{
  "d_mlp": 320,
  "activation": "swiglu",
  "norm": "rmsnorm",
  "attn_scale": 0.177,
  "tie_embeddings": false,
  "init": "normal",
  "init_std_o": 0.0099,
  "beta2": 0.99,
  "weight_decay": 0.051,
  "grad_clip": 0.5,
  "warmup_steps": 358,
  "doc_mask": true,
  "steps": 7374
}
Each number is 128 + 24 x the weight over its row's rms, rounded and kept within 0 to 255. Layers, rows and columns count from 0. The size above them is the row's rms in percent of the matrix's.

# layer 3 MLP down (transposed), 320x128, rms 0.109, rows 235-252, columns 0-127
size [ 95 105 100  99  98  93 104  98 107  98  96 103 100  96  98  96 104  98]
[[168 132 154 117 146 105 123 131 159 131 118 154 164 161 153 106 122 141 121 124 120 116 139 158 107 142 119 101 120 124 145 126 170 120 132 130 148 118 174  65 130 150 117 114 136 146 135 119 116 149 149 118 178 106 201  84 111 133 104 153 125 119 151 130 120  91 145  99 122 122 148 102 165 118 131 102 111 143 166 124 100 118 159 108 127 178 165 128 169 124  94  94  94 129 135 166 128 101 126 151 131 116 103 101 182 112 160 153 137 141 145 129 121 113 108 149 173 133 123 163 182 135 147 142  95  98 122 138]
 [162 149 174 124  94 129 139 124 151 167 155 103 150 129 107 138 107 125 136  97 116 168 176 118 100 137 124 131 145 147 128 110 128 169 152 108 135  88 136 112  94  99  69 104 177 147 105 111 121 136 132 142 117 102 103 144 132 162 126 130 188 158 130 116 117  97 130 107 133  98 166 121  92 147 155 119 161 107 117 119 133 104 118 115 155 110 131 121 134  66 129 143 130 124 121 148 138 119  85 145 138 134  84 113 107 162  51 156 156  90 152 150 139 166 112 123 129 146 133 133 117 117 106 133 139 118  98 131]
 [120 155 142  86 121  87 108 132  79  58 110 144 152 118 140 160 166 151 143 153 138 125 135 104 132 123 161 114 114 156 139  74 181 144 150  79 103 187 155 176 175 112 108 130 124 107 119 145 168 157 128 126 126 127 110 130 133 101 115 120 129 142 109  82 104 139 158 141 105 144 156 114 143  73 140 114 123 125 145  93 146 118 143  95 159 120 147 139 118 124 110 102 137  88 108 116 138 127 127 131 118 115 110 111 138 128  93 104 102 112 141 119 120 112 144 154 162 141  81 122 162 145 150 116 116 123 114 112]
 [153 135 140 155 170 159 143 152 112 162  89 152 102 106 156 129 141 154 148 114 102 165 139 168 140 123 123 125 123 152 170 143 149 121 137 101 136 133 162  98 135 180 129  93 124 116  80 127 120 111 158  81  96 115 159 106  92 134 134 148 118 127 140 125 113 139  91 123 125 155 159 141 137 127 102 129 120 102 107 104 117 103 166 138 115 119 125 105 122  87 110 107 140 137 154 152 124 115 122 137 143  57 126 143 123 135 109  62 110 155 116 110 189 101 127 148 102 133 147 152 111 181 117 156 105 126 148 154]
 [109 116 111 155 116  98 119 135 137 180 132  93 147  96 165 114 142  92  67 119 137 176 177 113 129 153 149 133 141 121 129 105 144 114 122  95 120 112 155 121 151 119 139 107 144  94 129 135 145 144 150 167 147 130 137 144  77 107 140 106 155 147 120  98  90 120 161 127 103 105 119 143 108 137  80 120 106 129 164 142 182 112  78 130 131  93  89  88 116 134 102 122 142 107 133 134  77 127 135  68 121 122 145 144 150 119 112 122 148 139 130 135 128 179  93 133 132  93 121 145 161 134 105 156 125 109 143 146]
 [118 157 139  63 136 127 134 139 125 128 118 141 102 121 144 168 140 136 152 147 174 136 102 103 122 130 145 138 104 142 121 129 150 111 127 124 106 158 118 165 137 125 106 109 142 111 123 146 124 178 147 147  79 168 117 123 184 139 160 124 146 127 155 119 140 147 198 121 151 128 164 130 110 153 125 156 179 116 141 119 183  75  96  98 143 149 122 131 134 142 103 158 111 127 177 100 112 135 156 133 139 121 104 118 138 169 144 151 129 131 131 173  75 105 149 144 118 140 128 126  93 154 147  92 116 126 106 149]
 [109 133  84  90 103 113 110 118 145 140 123 151 156 158 132 129 183 120 145  96 130 131  88 124 133 147 153 171 171 153 138 117 124 149 123 113 141 119 149 142  68 180 138 146 127 161 151 116 159 141 100 134 112  87 151 108 148 108  76 103 139 111 135 159 115 142 126 153 109 118 115 105 168 163 183 151 118 128 176 127 108 110 112 153 130 180 114 122 137 142 113 110  78 146 131 109 105 143 105 169 123 145 118 164 112 186 119 130 144 160 124 150 134 101 137 113 126 156 137 151 102 142 142 136 126 140 119 107]
 [195 158 129 146 140 144  94 129 117 124 127 122 166 118 140 138 162 141 119 127 134 156  83 116  84 123 122 128  89 114 105 128 162 140 127 136 109 146 114 108 124 123 144 132 136 157 128 134 150 111 113 123 100 123 119 110 132 154 151  77 127  96 166 150 151 139 151 119 130 131 150  86 126 135  87 161 125 106 152 101 169 142 104  85 163 144 153 107 145 149 127 129 109 129 120 116 112 132 155 126 125 153  60 144 163 177 143 148 102 115 112 104  76 137 168 136 134  91 136 143 171 107 137  98 112 179 170 113]
 [154 139 185  55 111 190  97 105 131 119 137 145 148 153 138 154 186 107  86  81 125 131 144 118 124 131 126 154 164 153 116 135 146 127 142  91  92  97 153 120 151 118 173 136 126 117 109 128 146 127 124 130 137 141 132 165 150 141 135  95 133 101 172 163 144 140 116 135 138 106 101 139 109 131  81 176  94  97 160  91 126 128 165 116 150  85 154  91 160 113 129 134 145 118 145 130 117 125 107 115 110 132 102 120 137 128 149 133 113 130 129 140  96  94 158 113 137 146 131 106 140 163  99 121 102 137 109 141]
 [126 113 165 127  79 139 115 122 110 136  98 137 164 134 120 154 120 118  90 153 134 125 143 175 109 136 140  89 154  91 108 139 172 134 169  92 153 109 124 123 140  96 126 145 140 137  78 131 132 112 154 137 143 107 186 103  92 151 137  81 121 126 181 171 140 144 134 121 125 121 140 141 133 125 142 133 119 111 128 173 156  90 158 128 135 102 109 120 169 136 135 125 101 144 104  81 184 154 130 107  73 127 119 125 142 132 145 138 130 107 132 152 114 103 128 136 116 167 120 174 110 174 115 168 143 132 108 135]
 [165 148 147  52  95 101 104 103  88 168 136 123 110 127 167 128 112 120 128  96 143 124 129 163 124 147 131 135 108 132 146 148 127 117 121 155 116 111 110 139 105 159 128 142 126 132  71 125 162 113 149 111 115 122 128  97 115 164 139 131  94 138 136  79 120 147 124 111 109 159 136 109 126 114 145 166 137 104 108 150 137  97 111 133 134 142 133 130 113 167  95 137 111  90 105 153 142 143 168  88 121 157 124 107 138 156 119 158 138 126 114 143 136 107 188 171 162 129  86 136 140 154 133 136 144 143  96  51]
 [136 135  95 129  93 132 111 158 100 135 139 113 122 190 114 116 117 154 128  99 139 145 144 166 122 160 106 119 111  87 108 133 125 117 133 122 100  99 112 115 123 140 105 127 154 114  84 132 111 110 141  74 114 104 143 126 176  94 147 123 136 122 128 175 177  92 159 115 145 166 131 122 108 148 116 144 133 178 124 145 150 115 146 101 112 142 148 136 165 150 163 158 157 124 126 121 109  84 167 109  79 101  94  76 124 120 139 102 116 199 140 149 111 140 133 159 127 136 106 109 142 140 132  94 143 137 140 118]
 [126 119 141 147 106  95 148 125 130 150  91 119 128 135 174 127 156 107 126 111 121 113 135  99 160 184 110 127 146 142 110 144 130  93 145 130 133 144 130 126 171  89 158 159 153 132 152 141 113 107 152 115 163  87  74 115 117  89 131 133 145  95 120 125  88  95 174 150 104  97 130 112 109 168 140 107 129  90 145 116  74 159 104 118  96 140 131 136 109 144  98 102 146 166 138 137 134 113 151 150 119 128 120 124 154 130 156  65 138 118 162 142 131 121 137 140  77  89 139 106 110 140 173 108 156 102 113 142]
 [112 127 130 147 118 102 123 139 158 148 147 108 138 110 171 107 107 116 189 121 113 127 137 103 155 105 146 127 123 167 152 129 106 114 142 129 139 146 168  69 119 148 118 134 126 129 162  93 110 130 168 128 127 115 113 101 181 121 115 162 139  96  97 135 165 131  77 139  77  83 106 125 159  87 149 140 146 103 162 108 119 162 110 107 157 147 130 125 145  91 127 104 169 150 114 159 142 116 146 153 135 113 137 100 131 139 103 102 107 116 141 125 103 123 153 156 117 160 147  96 133 128 162 161 109 175 155 160]
 [136 139 108  87 111 133 106 147  98 159 108 137 117 156 173 154 138 160 104 151 106  67 158 138 130 128 136 148 173 106 143  85 127 139 112 206 123 138 118 136 103  80 136 128 118 136  92 117 105 157  76 107 122 105 148 129 112 127 164 106 143 167 159 121 165 135  99  93  97 113 130 140 132 151 166 117 121 127 107 132  99  97 141 130 130 121 169 110 145 127 130  90 114 146 112 101 160 104 106 102 117  76 102 132  99 115 152 139 120 157 113 139 144 149 167 106 127  90 120 152 121 123  92 122 137 125 144 132]
 [ 95 135 154 121 138 121 125 155 103 103 133 116 143 136 169 164 163  93 114 129 163 175 150 128 149  95  91 127 132 111 138 132 113 105 128  88 114  97 126 154 112 169 102 164  69 118 118 128 137 131 154 155 139 128 200 149 126 119 127 142  90 130 111 128  64  91 122 120 136 101 137 124  99 112  92 115 117 138  93  95 153 120 112  91  68 141 114 113  91 104 101  89 139 117 116 118 107 123 135  97 156  87 104 117 138 148 136 119 105 125 135 120 132 161 133 135 136 141  93 123 134 173 113 135 135 121 109 159]
 [134 106 126 125 117  96 122 136 136 107 124  97 130  64  86 124 123 138 145 115 114 160 109 111  61 155 103 117 126 137 161 141 140 120 155 170 174 106 119 136 165 138 141 103 119 148 160 101 133  91  83 154 128 135  98 128 113 159 137 101 155 136 143 141 130 137 186 132  99 111 108 156 147 132 146 118 151 147 166 133 135  98  96 104  91 139 129 136 130 112 115  96 115 142  98 124 127 105 119 149 119  83 130 148  84  93 167 111  89 168 145 123  95 116 136 151 103 140 168 145 132 105 147 122 121 107 158  83]
 [144  94 102 144 153 174 162 102 171 131 123 105 142 130  96 125 112 125 160 123 126 139 166 120 169 139 104 144 164 113 125 103 108 110 128  80 142 101 137 128 160 121  95 207 123 104 105 128  91  86 121 115 106 141 187  91 145  89 119 124 124 138 129 142 154 136 157  87 110 127  94 104 129 201 107 120 114 116 156  92 145 145 135 114 107  91 131 104 154 147 121 141 169 142 128 138 124 129 134 150 104 127 109 105 160 105 121 159 125 127 118 112 131 105 110 112 125 145 155 139 154 170 132 131 115 126 113 155]]
# layer 3 MLP gate, 320x128, rms 0.12, rows 236-253, columns 0-127
size [102 102  93 100  94 103  93 120  96 101  97  93  95  94  98 108 100  96]
[[129 167 133 130  91 133 131 147 137 163 149 177 130 168 111 147 114 127 119  83 135 153 118 150 153 141 110 151 133 130 128 149 151 173 134 100 118 131 130 114  93 138 173 168  95 122  93 151 121 100 160 171 119 107 104  89 109 140 133 127  91 151 100 152 140 127 121 115 106 129 124  86 143 125 124 107 151 186 118 110 120  93  92 114  93 150 143 136 128 130 118 154 104 172  92 125 129  95 121 141 107 106  99  99 119 118 119 148 153 126 115 125 117 100 127 112  91  73  93 131 120 147 189  89 148 144 155 109]
 [129 185 108 121 149 129 137 157 153 125 143 145 137 131 157  97 140 134 139 141 107 108 112 152  95 118 177 134 114 133 185 173 119 103 107 121 137 187 127 119  91 126 163 151 113 140 119 107 137 125 114 132  62 132  96 114 152 149 136 148  89 150 143  94 114  96 124 137 216 137 146 149 103 131 138 125 128  91 153 144 130 150 123 132 151 149 127 119 135 127 151 148 133 165 125 119 131  83 129  91 120 140 167 133 107 142 106 154 104 111 114 143 114 168 139 116 135 132 130 158  96 135 144 148 123  92 175  93]
 [142 142 148 131 131 114 113 126 117 118 127 167 173  93 121 167 112 136 131 161 129 118 122 130 159 151 125 150 106 143 129 177 150 106  92 126  91 161 171 117 109  85 145 142 100 175 135 154 115 102 140 175 139 119 130  62 122 141 107 115  98 151 132 105 121 132 150 120 127 124 163 134 191 121 137  90 142 125  95 107 140 116  98 121 110 125 137 117 143 146 115 156 122 125 148 106  85 103 108 147 151 132 105  89 104  97 171  94 143 101 114 131 126 148 110  87 121  95 140 153 109 103 176  93 156 139 104 103]
 [148 168 137 113 133 133 131 125 128 121 123 149 179 107 134 158 121 164 159 150 145  85  94 183 133 107 119 125  61 132 123 119 145 129 138 149  77 105  80 110 126 150 128 159  87 135 109 101  85 132 144 111 156 106 125 141 101 139 110 107 114 111  82 144 136 119 123 166 125 118  96 117 112 162 198 148 146 144 144  97  94 135 133 110 159 169 171 175 120 157 132 148 137 157 129 133 127 141 124 131 147 110 143 106 131 127 113 140 140 126 135  81 154 131 133 113 132 127 130 104 159 152 160 159 123 115 162 106]
 [136 124 118 124 143  67 154  91 148 115 156 131 151  65 137 156 129 129 131 130 116  93  71 168 121 142 125 132 124 147 134 137 141 150 122 159 124 166 171  68 124 131 139 148 134  94 132 154 107 117  94 104 128 162 104 109 162 167 144 165 117 134 147 134 117 140 146 121 116  98 106 142 130 124 161  97 133  99 111 124 111 131 116 162 130 145 140  96 135 171 113 166 106 135 122 130 118 140 151  85 126 140  90 150 167 134 190 126 159 108  91  98 125 141  69 129 144 117 152 129 120 114 121  98 120 150 139 107]
 [149 121 135 129 169 156 108 168 146 112 153 143 146 102 147 117 158 121 136 131 104 131 149 168 174 113 148 146 165 162 102 149 149  97  96 125 111 103 151  95 107  82 130 124  81 130  94 128 113 131 128  80 100 153 141 119 128 172 134 127 106 143 133 108 147 108 125 110 107 113  97  93 145 147 109 106 128 148  78 109 110 138 147 115 204 103 135 131 130 151 118 128 157 157 108 104 106 129 135 151  87 111 167 135 122 127 166 130 117 117 102  88 141 100  97 132 159 103 105 148 143 165 131 126 116 151 160  91]
 [102 135 142 142 109  88 139 137  79 135 143 158 108 151 121 149 122  92 131 124 148 141 119 125 117 157 130 111 145 104 154 127 155 131 121 174 117  53 140  98 146 166 149 161 162 113 152 138 129 137 131 128 140  98 138 189  93  93 157 178 187 152 108 123 117 127 136 115 100 143 116 123 119 169 117 141 124 127 132 141 121 134 137 201  95 141  85 129 142 150 151 110 111 144 122 154 165 141 147  95 119 137 158 103 178 109 157 151 152 110 125 129 143 106  87 126 120 114 130 107 143 138 123  91 121 111 144 123]
 [140 132 127 122 141 106 132 122 119 145 131 121 213  85 148 130 190 137 116 136 133 138 111 135 110 118 185 140 146 137 159 182  91 129  88 123 109 155 117  98 120 109 140 142 156 113  81 142 130 137 131 136 123 143  95 117 128 158 163 150 124 130 153 175 101  64  78 109 158 140 121 110 151 169 124 154  89 120 140 128 128 147 129 133 171 144 123 117 147 132 163 164 149 149 135 110 134 106 125 106  93 101 133 118 164 143  99 134 110 114 141 129 102  85 149 129 128 152 105 126 144 140 120 104 105 113  93 124]
 [120  99 168  95 101 140  99 159 167  94 127 100 166  91 127 124 149 167 139 122 130 142 141 155 118 160 157 114 130  84 100 163 109  79 110 146 166  94 135 139 113 132 140 133 126 162  82 154  94 105 163 114 143 127 124  97 145 141 100 145 136 106  90 141 120 109 154 139 138 125 157 148 149 127 150 100 145 168 105 114 134 119 172 130 187 114 107 150 139 135 114 158 153 133 108 136  94  93 121 118 147 146 102 120  71 113  94 112  71 128 114  90 152 156 115 119 112 133 140 116 110 128 116 109 148 131 128 103]
 [134 114  88 165 125  89 124  90 129 127 168 124 123 123  90 172 168 120 112 153 126 129 128 144 122 129 177  91 138 100  96 154 113 112 114 140 108 139 150 117 130  72 105  86 113 162 158 122 125 165  85 130 166 121 136 170 145 118 127 126 178 141 132 192 117 107 133 149 122 159 168 156 103 137 140 111 117 104 109 129 109 165 137 111 126 122 111 110 111 146 147 131  59 159 125 118 139 127 126 155 142 122 147 108 136 130 126 122  88 127 170 105 131 108  82 102  99 130 142 110 134 138 149 145 107  98 119 155]
 [108 132 108 127 138 122  97 141 143 146 104  89 128 139  88 137 124 140 180 103 149 128 134 138 151 200  76 143  95 114  91 174 144  89 119  87 123 140  99 113 146 129 109 144 114 136 114 155  97 116 174 118 118 109 119 129 121 111 106 109 139 127 121 163 117 118  87 121 102 141 132 124 180 158 173 127 113 167 124 127 119 124 149 131  99 152 143 140  90 109 134 152 109 130 139 142  68 131 116 114 101 109 110 118 135 120 102 128 128 156 130 171 122 140 124 158 149 111  98 112 144 117 117  57 112 147  82 106]
 [149 183 132  71 141  96 170 159  96 146 108 140 125 167 106 131 111 126  92 127 124 152  99 110  93 152 126 151 118 166 150 155 141 126 144 145 102 146 127 154 135 157 119 137 111 113 130  94 107 122 122  67 102 135 116 104 120 123 132 124 147 161 108 137 143  90  77 150  85  97 113  97 129 128 149 168  97 139 150 123 138 108 130 157  82 134 113 122 101 123 143 138 124 173 113  95 126 136 105 148 101 112 127 114 101 118  94 129 110 157 108 186 141 177 130 112 101 124 110 129 150 155 136 121 103  94  93 127]
 [137 105 135 166 117 151 123 120 133 161  98 105  98 100 146 143 129 110 148 165 130 152 186  87 159 136 116 110 114 130 161 110 141 119 126 120 151  96 133  88 177 111 156 120 180 107 117  98 141 154 149 126 129 159 104 156 115 115 109 117 137 134 117 114 131 129 113 126 155 150  76 147 103 128 106 128  85 128  73 111 144 102 139 125 158 153 174 131 108 124 151  97 131 126  94 173 143 179 128 131 142 112 139 164  99 139 125 117  97 121 122  87 116  71  89 126 169 138 159 122 108 113 145 145 109 156 131 140]
 [113 135 121  88 107 157 130 143 113 128 117 132 101 150 123 175 140 147 114 118  75 110 101 183 102 165 139 173 103 152 152 110 137 133 113 171 142 151  82 144 126 155 115 106 121 117  36 164 161 125 141 105  87  85 154 170 126 130 138  89 138 162 151 143 151 121 134 120 126 108 135 135 145 155 116  57 164 134 112 116 141 127 114 183  95 123 148 112 143 118 131 107 107 113 137 131 147 117 105  96 141 103 147 112  93 129 116 135 116 120 120 126 110 133 122 104 120 148 140 142 157 143 144 137 139 113 124 117]
 [141 107 131 151 122 153 114 133 103 158 137 155 136 103 126 145 138 134 100 100 113  97 115 123 139 174  91 111 143 142 127 114 167 110 133 176 124  98 143 114 106 129  81 150 122 131 165 171 135 113 132 165 139 118 133 114  67 140 117 127 134 134 133 191 132 113 139 159 149 120 168 151 133 110  82 160 148 115 106 139 117 110 143 188 113 191 168 127 125 103 151 111 146 121 143  87 107 132 108 131 151 133 171 142 124 139 179 166 103 150 122 129 130 118 144 123 151 134  85 111  96 171 146 147 130 140 140 150]
 [156 112 103 148 134 157 139 134 191 161 107 112 185  97 122  89 152 136 134 160  72 142 126 166 140 169 136 120 129 135 125 151 174  96 143 147 118 137 151 137 130 104 142 128 136 130 136 125 132 113 120 134 136  93 135 157 118  97  89 132 141 138  89 116 140 116 130 115 121 119 146 144 132 139  96 148 157 148 129  94 151  89 111 111 142 162 168 145 151 120 152 104 125 186 112 167 114 142 127 172 126 119 120 127 102  55 121 138 124 116 109 113 136 152 123 141 149 107 115 142 141 103 145 147 104 161 194 156]
 [184 163 115 145 139 120 117 129 148 168 144 157 130 145 120  83 160 137 105 141 165 101 129  98 164 148 140 121  93 140 169 133 124 144  94 184  78 133 132 103 128 113 102 156 119 139 124 119 143 120  98 145 129  73 100 138  90 143 165  92 157 143 101 123 130 124 109 166 133 155 109 111 113 152 143 140 115 148 120  61 107 143 117 149 114 103 142 136 159 100 192 134 138 150 147 126 123 111 131 124 132 125 151  97 143 164 115 124  97 104 102 142 122  99 179 144 158 138 105 118 120 159 134 146 125 141 118 104]
 [124 155 106 113 144  94 109 127  93 165 136 168 140 175 119 121 112 152 116 124 113 115 125 122 140 147 121 130 101 108 144 124 132 116 171 154 124 133 109 121 115 137 158 159 163 142 115 124 108 146 137 128 107  91 145 141 126 160 160  95 126 159 155 113 163 112 130 141  91 112 151 132 110 145 140 164 135 124 113 165 125 142 142 222 102 132  93  78 134  90 126 161  98 166 123 131 127 101 113 123 131 147 135 138 158  88 125 153 144 157 105 155 102 163 104 121 131 110  90  91 141 178 121 135 138  92 152  82]]
# layer 3 MLP up, 320x128, rms 0.111, rows 236-253, columns 0-127
size [107  97  97 103  94 104 101 103  96  95 103  97  97  97  91 106  94  91]
[[126  96 120 121 136 103  96 167 135  91  93 137 150 119 127 148 124 106 147 127 133 119 119 179 110 135 139 188 147 138  74 165 173 147 102 180 143 135 140 136 184 100 115 146 133 110 131 138 134 128 123 127 187 151  89 155 106 176 115 111 105 110  98 165 105 117 120  87 153 103 145 106 102 119 165 107 141 121  69 141 110 122 150 129 128 114 141 102 106 126 102 171 105 110  99 110 136 113 174 136 131 158 115 116 145 122 148 100 130 125 149  99 144 146  90 129 121 142 107 141 110 154 140 135 119 155 142 147]
 [138 107 160 119 152 138 108 148 119 105 127 173 139 137 158 125  90 155 142 144 145 164 131 127  89 106 165 133  85 172 128 150 118 129 135 109 146 150 146 106  86  74 114 143  91  77 157 149 128 121 103 119 120  98 101  89 144 132 154 103 103 135  80 108 120 125  94 159 163 188 109 141 118 121  91 114 139 100 119 110 146 150 137  77 170 156 145 145 134 123 113 138 134 123  83 123 109 118 120 141 147  94 111 106 145 149 136  84 102 105 154 130 120 140 112 121 135 156 132 155 139 109 165 155 104 154 113 127]
 [124 112  91 132 142 113 161 109 156 114 158 106  76 103 128 169 105 137 153  96 143 116 129 127 122 147 140 182 112 143  71 126 126 152 164 104 140  97 119 139  98 130 153 110 117 133 151 148 136 132 116 150 148 125 148 155  96 141 128 125 173 135 146 152 143 144 143 179 126 130 156 150  81 144 121  95 140  88 111 159 129 118 102 112 160 117 195 120 111 167 143 147 121 103  99  98 139 113 155  89 104 139 161 145  91 132 140 122 134 142 161 153 130 113 165 114 165 111 129  94 166 112 137 163 162 143 130 133]
 [153 132  93 146 118  69 151 165 146  57  94 131 136 138 110 132 111 106 143 146 142 106 106 158 118  97 116 172  98 150 107  93 165 107 124 105 165 118  94 120 119 124  91 127 152 124 120 120  97 163  83 145 143 162 130  95  87 146 112 159 114 130 153 145 115 128 167 139 123 103 107 103 121 149 166 127 104 135 150 151 143 164 131 132 133 162 141 134 118 152 141 123 140  90 141 103  86 102 148 106 100  91 176 105 155 110 138 136 122 128 117 152 171 122 131 162 130 172 144 136 141 145 120 101 109 111 121 125]
 [119 156 114  95 135 135  93 112 137 135 125 123 128 105 117 109 104  98 161 131 152 148 116 189 122 123 143 117 104 140 198 117 143 115  98 132 126 119  99 140 136 108 147  96 134 128  84 102 119  91 153 135  90 131 108 113 168 123 132 141 141 132 104  62  87 123  87 119 146 133 145 123 110 112 109  99  94 136 136 123 127 146 161 103 175 101 143 112 158  89 135 149 104 137 146 136 120  71 134 118  95 108 143 101 129 183 113 134 105 107 143 117 112 120 156 129 157 122 134 104 141 156 115 108 106 108  59 145]
 [141 106 135 140  97 140 126  94 129 137 149 124 165 151 124 127 127 119 119  97 158 161 122 101 136 172 174 149 175 137 135 168 134 103 106 127 139 117 138 146 160 160 177 152 126 140  99 134 109 113 164 150 126 127  96  71 113  89 135 130 106  83 142 111 165 126 118 121 118 165 156 101 142  94 127 108 144 163 141 126 113 123 141 129 139 101 171 124 130 109 104 133  79 150 162 160  72 107 145 108  97 139 114  98 117 152 110 120 110  87 131 139 138 107  95 149  69 130 117 139 145  85 147 104 117 129 109 153]
 [110 156 119  99 157 144 114 108 108 110 139  79 102 130 122 140  96  96 120 141 166 120 138 129 119 118 175 109 146  74 155 158  88 110 113 127 130  86 135 101 155  83 170 126 163 109 127 111 119 153 100 161 121 164 129 149 154 124 132 144 123 152 142  86 111 132 150 137 136 123 164 128 133 155 140 124  53 138 151 137 162 151 136 124 115 123 124 107 141 103 161 125 114 164 114 114 161 138 143 110 127 167 143 160 132  95 117 129 111  91 145  66 164 122  84 153 131 126 127 118 112  89 102 124 114  97 128 148]
 [140 147 120 113 143 162  96 129 148 125 138 168 110 137 145 106 108 112 112 134  93 125 121  98 124 125 106 153 149 126 122 115 114  96 218 172 188  88 158 128 123 152 131 121 144 136 145 125 106 139  95  95 102 148 142 110 155 102 160 128 194 102 149 129 158 122 142 156 106 144  93 116 113 132 122  98 129 116 101 100 121 143 140 154 139  92 188 122 119 118 132  94 134 128 130 143 140 138 120 137 135 115 137 129 139 135 151 126 125 149 110 112 128 139 169  93 149 112 128 137 144 158  91 117  96  81 193 138]
 [110 139  97 151 158 136 137 154 115 137 147 130  92 143 142 115 103 127  96 188 134 132 129 116 122 100 148 146 127 117 105  74 149 101 143 124 149 111 160  88 133 145 101 163 143 132 112 153  97  98 126 136  67 142 126 147  78 142 149  91 143 137 201 118 108 152 134 105 135 146 129 103 115 133  70  87 124 140 117  96 167 130 108 154 143  97 124 133 133 160 136 127 147 142 129 141 133 160 172 113 117 127 167 108 106 143 128 126 162  98 155 109 114 137  98 109 127 110 172  99 117 135 112 110  97 109 168 126]
 [126  90 131 162 107 117 135 110  76 137 160 135 137 158 115 132 129 110  93 125 152 149 121 110 150 157 114 133 142 103 111 145 148 141 114 120 106 132 133 125  67  99  99  93 109 201 185 128 145 123 123 163 183 120 139 164 134  83 122 122  90 107 126 119 125 122 147 111 116 133 166 133 118 115 141 145 131  96  95 131 115 105 117 113  99 170 114 128 123 117 115 140  80 137 139 141 195 112 142 156 144 142 133 107 163 142 117 147 136 140 129 131 144 114 129 134  54 117  80 105 121 102 155 132 102 127 135 132]
 [107 208 111 147 150 144 167 131 153 143 168 142 154 128 131 115 150 128  90 124 137 108 102 120 122 108 137 144  96 163 152 114 159 111 127 118 122 170 144 129 107 115 126 130 149  70 133 103 123 132 126  95 141 115 153 148 105 124 147 105 159 137 137 128 137 127 123 148 119 126 112 149 148 163  69 142  98  72 144 173 119 141 135 131  98 139 174 128 117 158 143 143 171 142 156 125 143 116  93 179 151 120 179 148 134 129 113 109 133 136 133 143  69 168 163 154 137 146 134 125 105 140 143 135  92 109 110 128]
 [ 69 132 102 165 109  62 104  78  88 141 145 145 136 112 131 124 169 119 175 128 126 146 148 126 122  87 117 123 164  84 115 146  99 135 113 166 143 128 149 116 160 101 126 155 158 116 122 173 135 116 150 168 119 129 142 144  92 124 129 136 159 142 152 153 116 179 116 154 133 118 142 107 107 141 122 131 110 126 119  93 130 148  77 114 144 188 115 140 101 110 116 100 151 130 133 174 110 129 142 173 108 122 157 139 136  98 143 131 126 127 139 130 156 114 121 116 126 118 134  92 147 176 156 138 119  94 145 109]
 [101 119 111 111 138 143 116 132 109 142 128 119 135 116  96 177 132  65 102 120 114 110 126 137 144 147 124 129  78 124 159 123  91 118 150 124 129 116 108 128 139 128 127 164 144 152 129 124 159 116 103  76 128 122 135 120 125 160 156  96 118 175 135 130 136 126 140 116 138 120 114 132  96 119 118 100  97 114 111 137 100 113 170 141 101 101 130 132 143 164  81 113  53 118 121  76  97 153 109  82 142 135 155 131 151  93 156 165 151 122 105 132 100 134 135 127  65  89 161 104 147 131 140 160 163  97 108 145]
 [138 140 131  84 139 176 143 152 147 126  92 121 134 138 121 138 128 121 126 149 119 125  86 146 110 124 148 113  85 119 142 133 158 125 138 113 106 140  95 129 166 112 110 140  97 133 116  70  95 179 100  78 123 191 112 123 169 146 106 130 122 124  73 156 133 116 136 148 138  77 106 116 116 114 146 133 115 152 101 142 142  68 168 121  99 134 161 161 132 139 109 130  92 126 101 113 100 159 132 116 175 126 125 122 156 109 138 132 148 112 162 107 129 135 153  90 115 136 113 138 154 133 170 122 161 108 164 128]
 [130 116 147 129 131 122 131 174 131 145  91 110 133 125 166 162 136 151 105 146  82 176 110 132 121 141  72 113 142 123 123 130 138 111 133 110 166 111 141 112 129 125 108 132 103 123 127 107 119  95 179 108 101 119 147 140 125 129 121 180 125 117  92 141 164 152 152 122 138 115  77 107 153  96 134 110 110 207 114 134 126  81 121 149 122 151 135 144 175 161 150 120  94 128 101 130  94 140  94 134 127 109  91 104 101  92 138 113 142 113 105 137 159 137 102 161 128 120 140 168  97 109 106 140 107 165 116  87]
 [114 109 101 151 136 160  82 100  94 123 140 147 106 145 117 149 116 141 137 149 152 181 198 107 137 131 125 141  91  74 145 138 135 118 151 144 120 135 180 110 110 103 120 136 135 125 142 131 174 128 171 109 105 133 121 119 150 168 134 105 112 141 169 132 117 127 109 152  84 136 146 164 126  91 126 105 135 118  97 130 137 100 136 123 156 137 110 117 113  63 131 154  86 144 122 144 135 155 112 116 172 158 154 111 116 132 101  99 113 111 193 112 111 114 126  86 131 159 120 116 106 139 113 129 102 152 132 148]
 [145 131 139 149 165 129 101  95 167  97 129 118 133 125 163 119  75 105 154 109 123 131 134 124 146 174  93 113 100 152 119 129 143  95 149  95 147 157 142 149 137 143 189 102 138 108 122 148  97 126 135 156 136 123 116 137 138 105 132 161 115 168 140 132 117 128 134 155 105 102 160 165  75  79 135 102 157 112 134 115  88 104 140 139 172  91  99 163 134 120 112 144 132 102 143 138 105 108  92  92  80 183 131 139  94 157 131 129 144 146 165 140 129 129 120 130 138 134 127 173 123 164 113 113 158 124 111 147]
 [171 126 140 160 153 129 124 138 124 126 147 128 143 134 148 146 120 143 110 121 158 134 135 143 174 160 133 170 108 145 102 158 146 150 114 135 154 134 112 131  74 126  85 122  84 157 104 202 154 104 135 102 160 134 127 133 125 125 112 105  84 124 109 132 136 113 103 112 165 124 143  99 179 110 127  88 152 110 125 105  97 129 132  93 144  84 140 156 147 154 110 131 153 115 138 110 104 102 130 115 166 104 133 100 144 145 152 134 151 167 129 140  98 109 116 117  98  86 114 134 118 101 146 115 167 170 105 183]]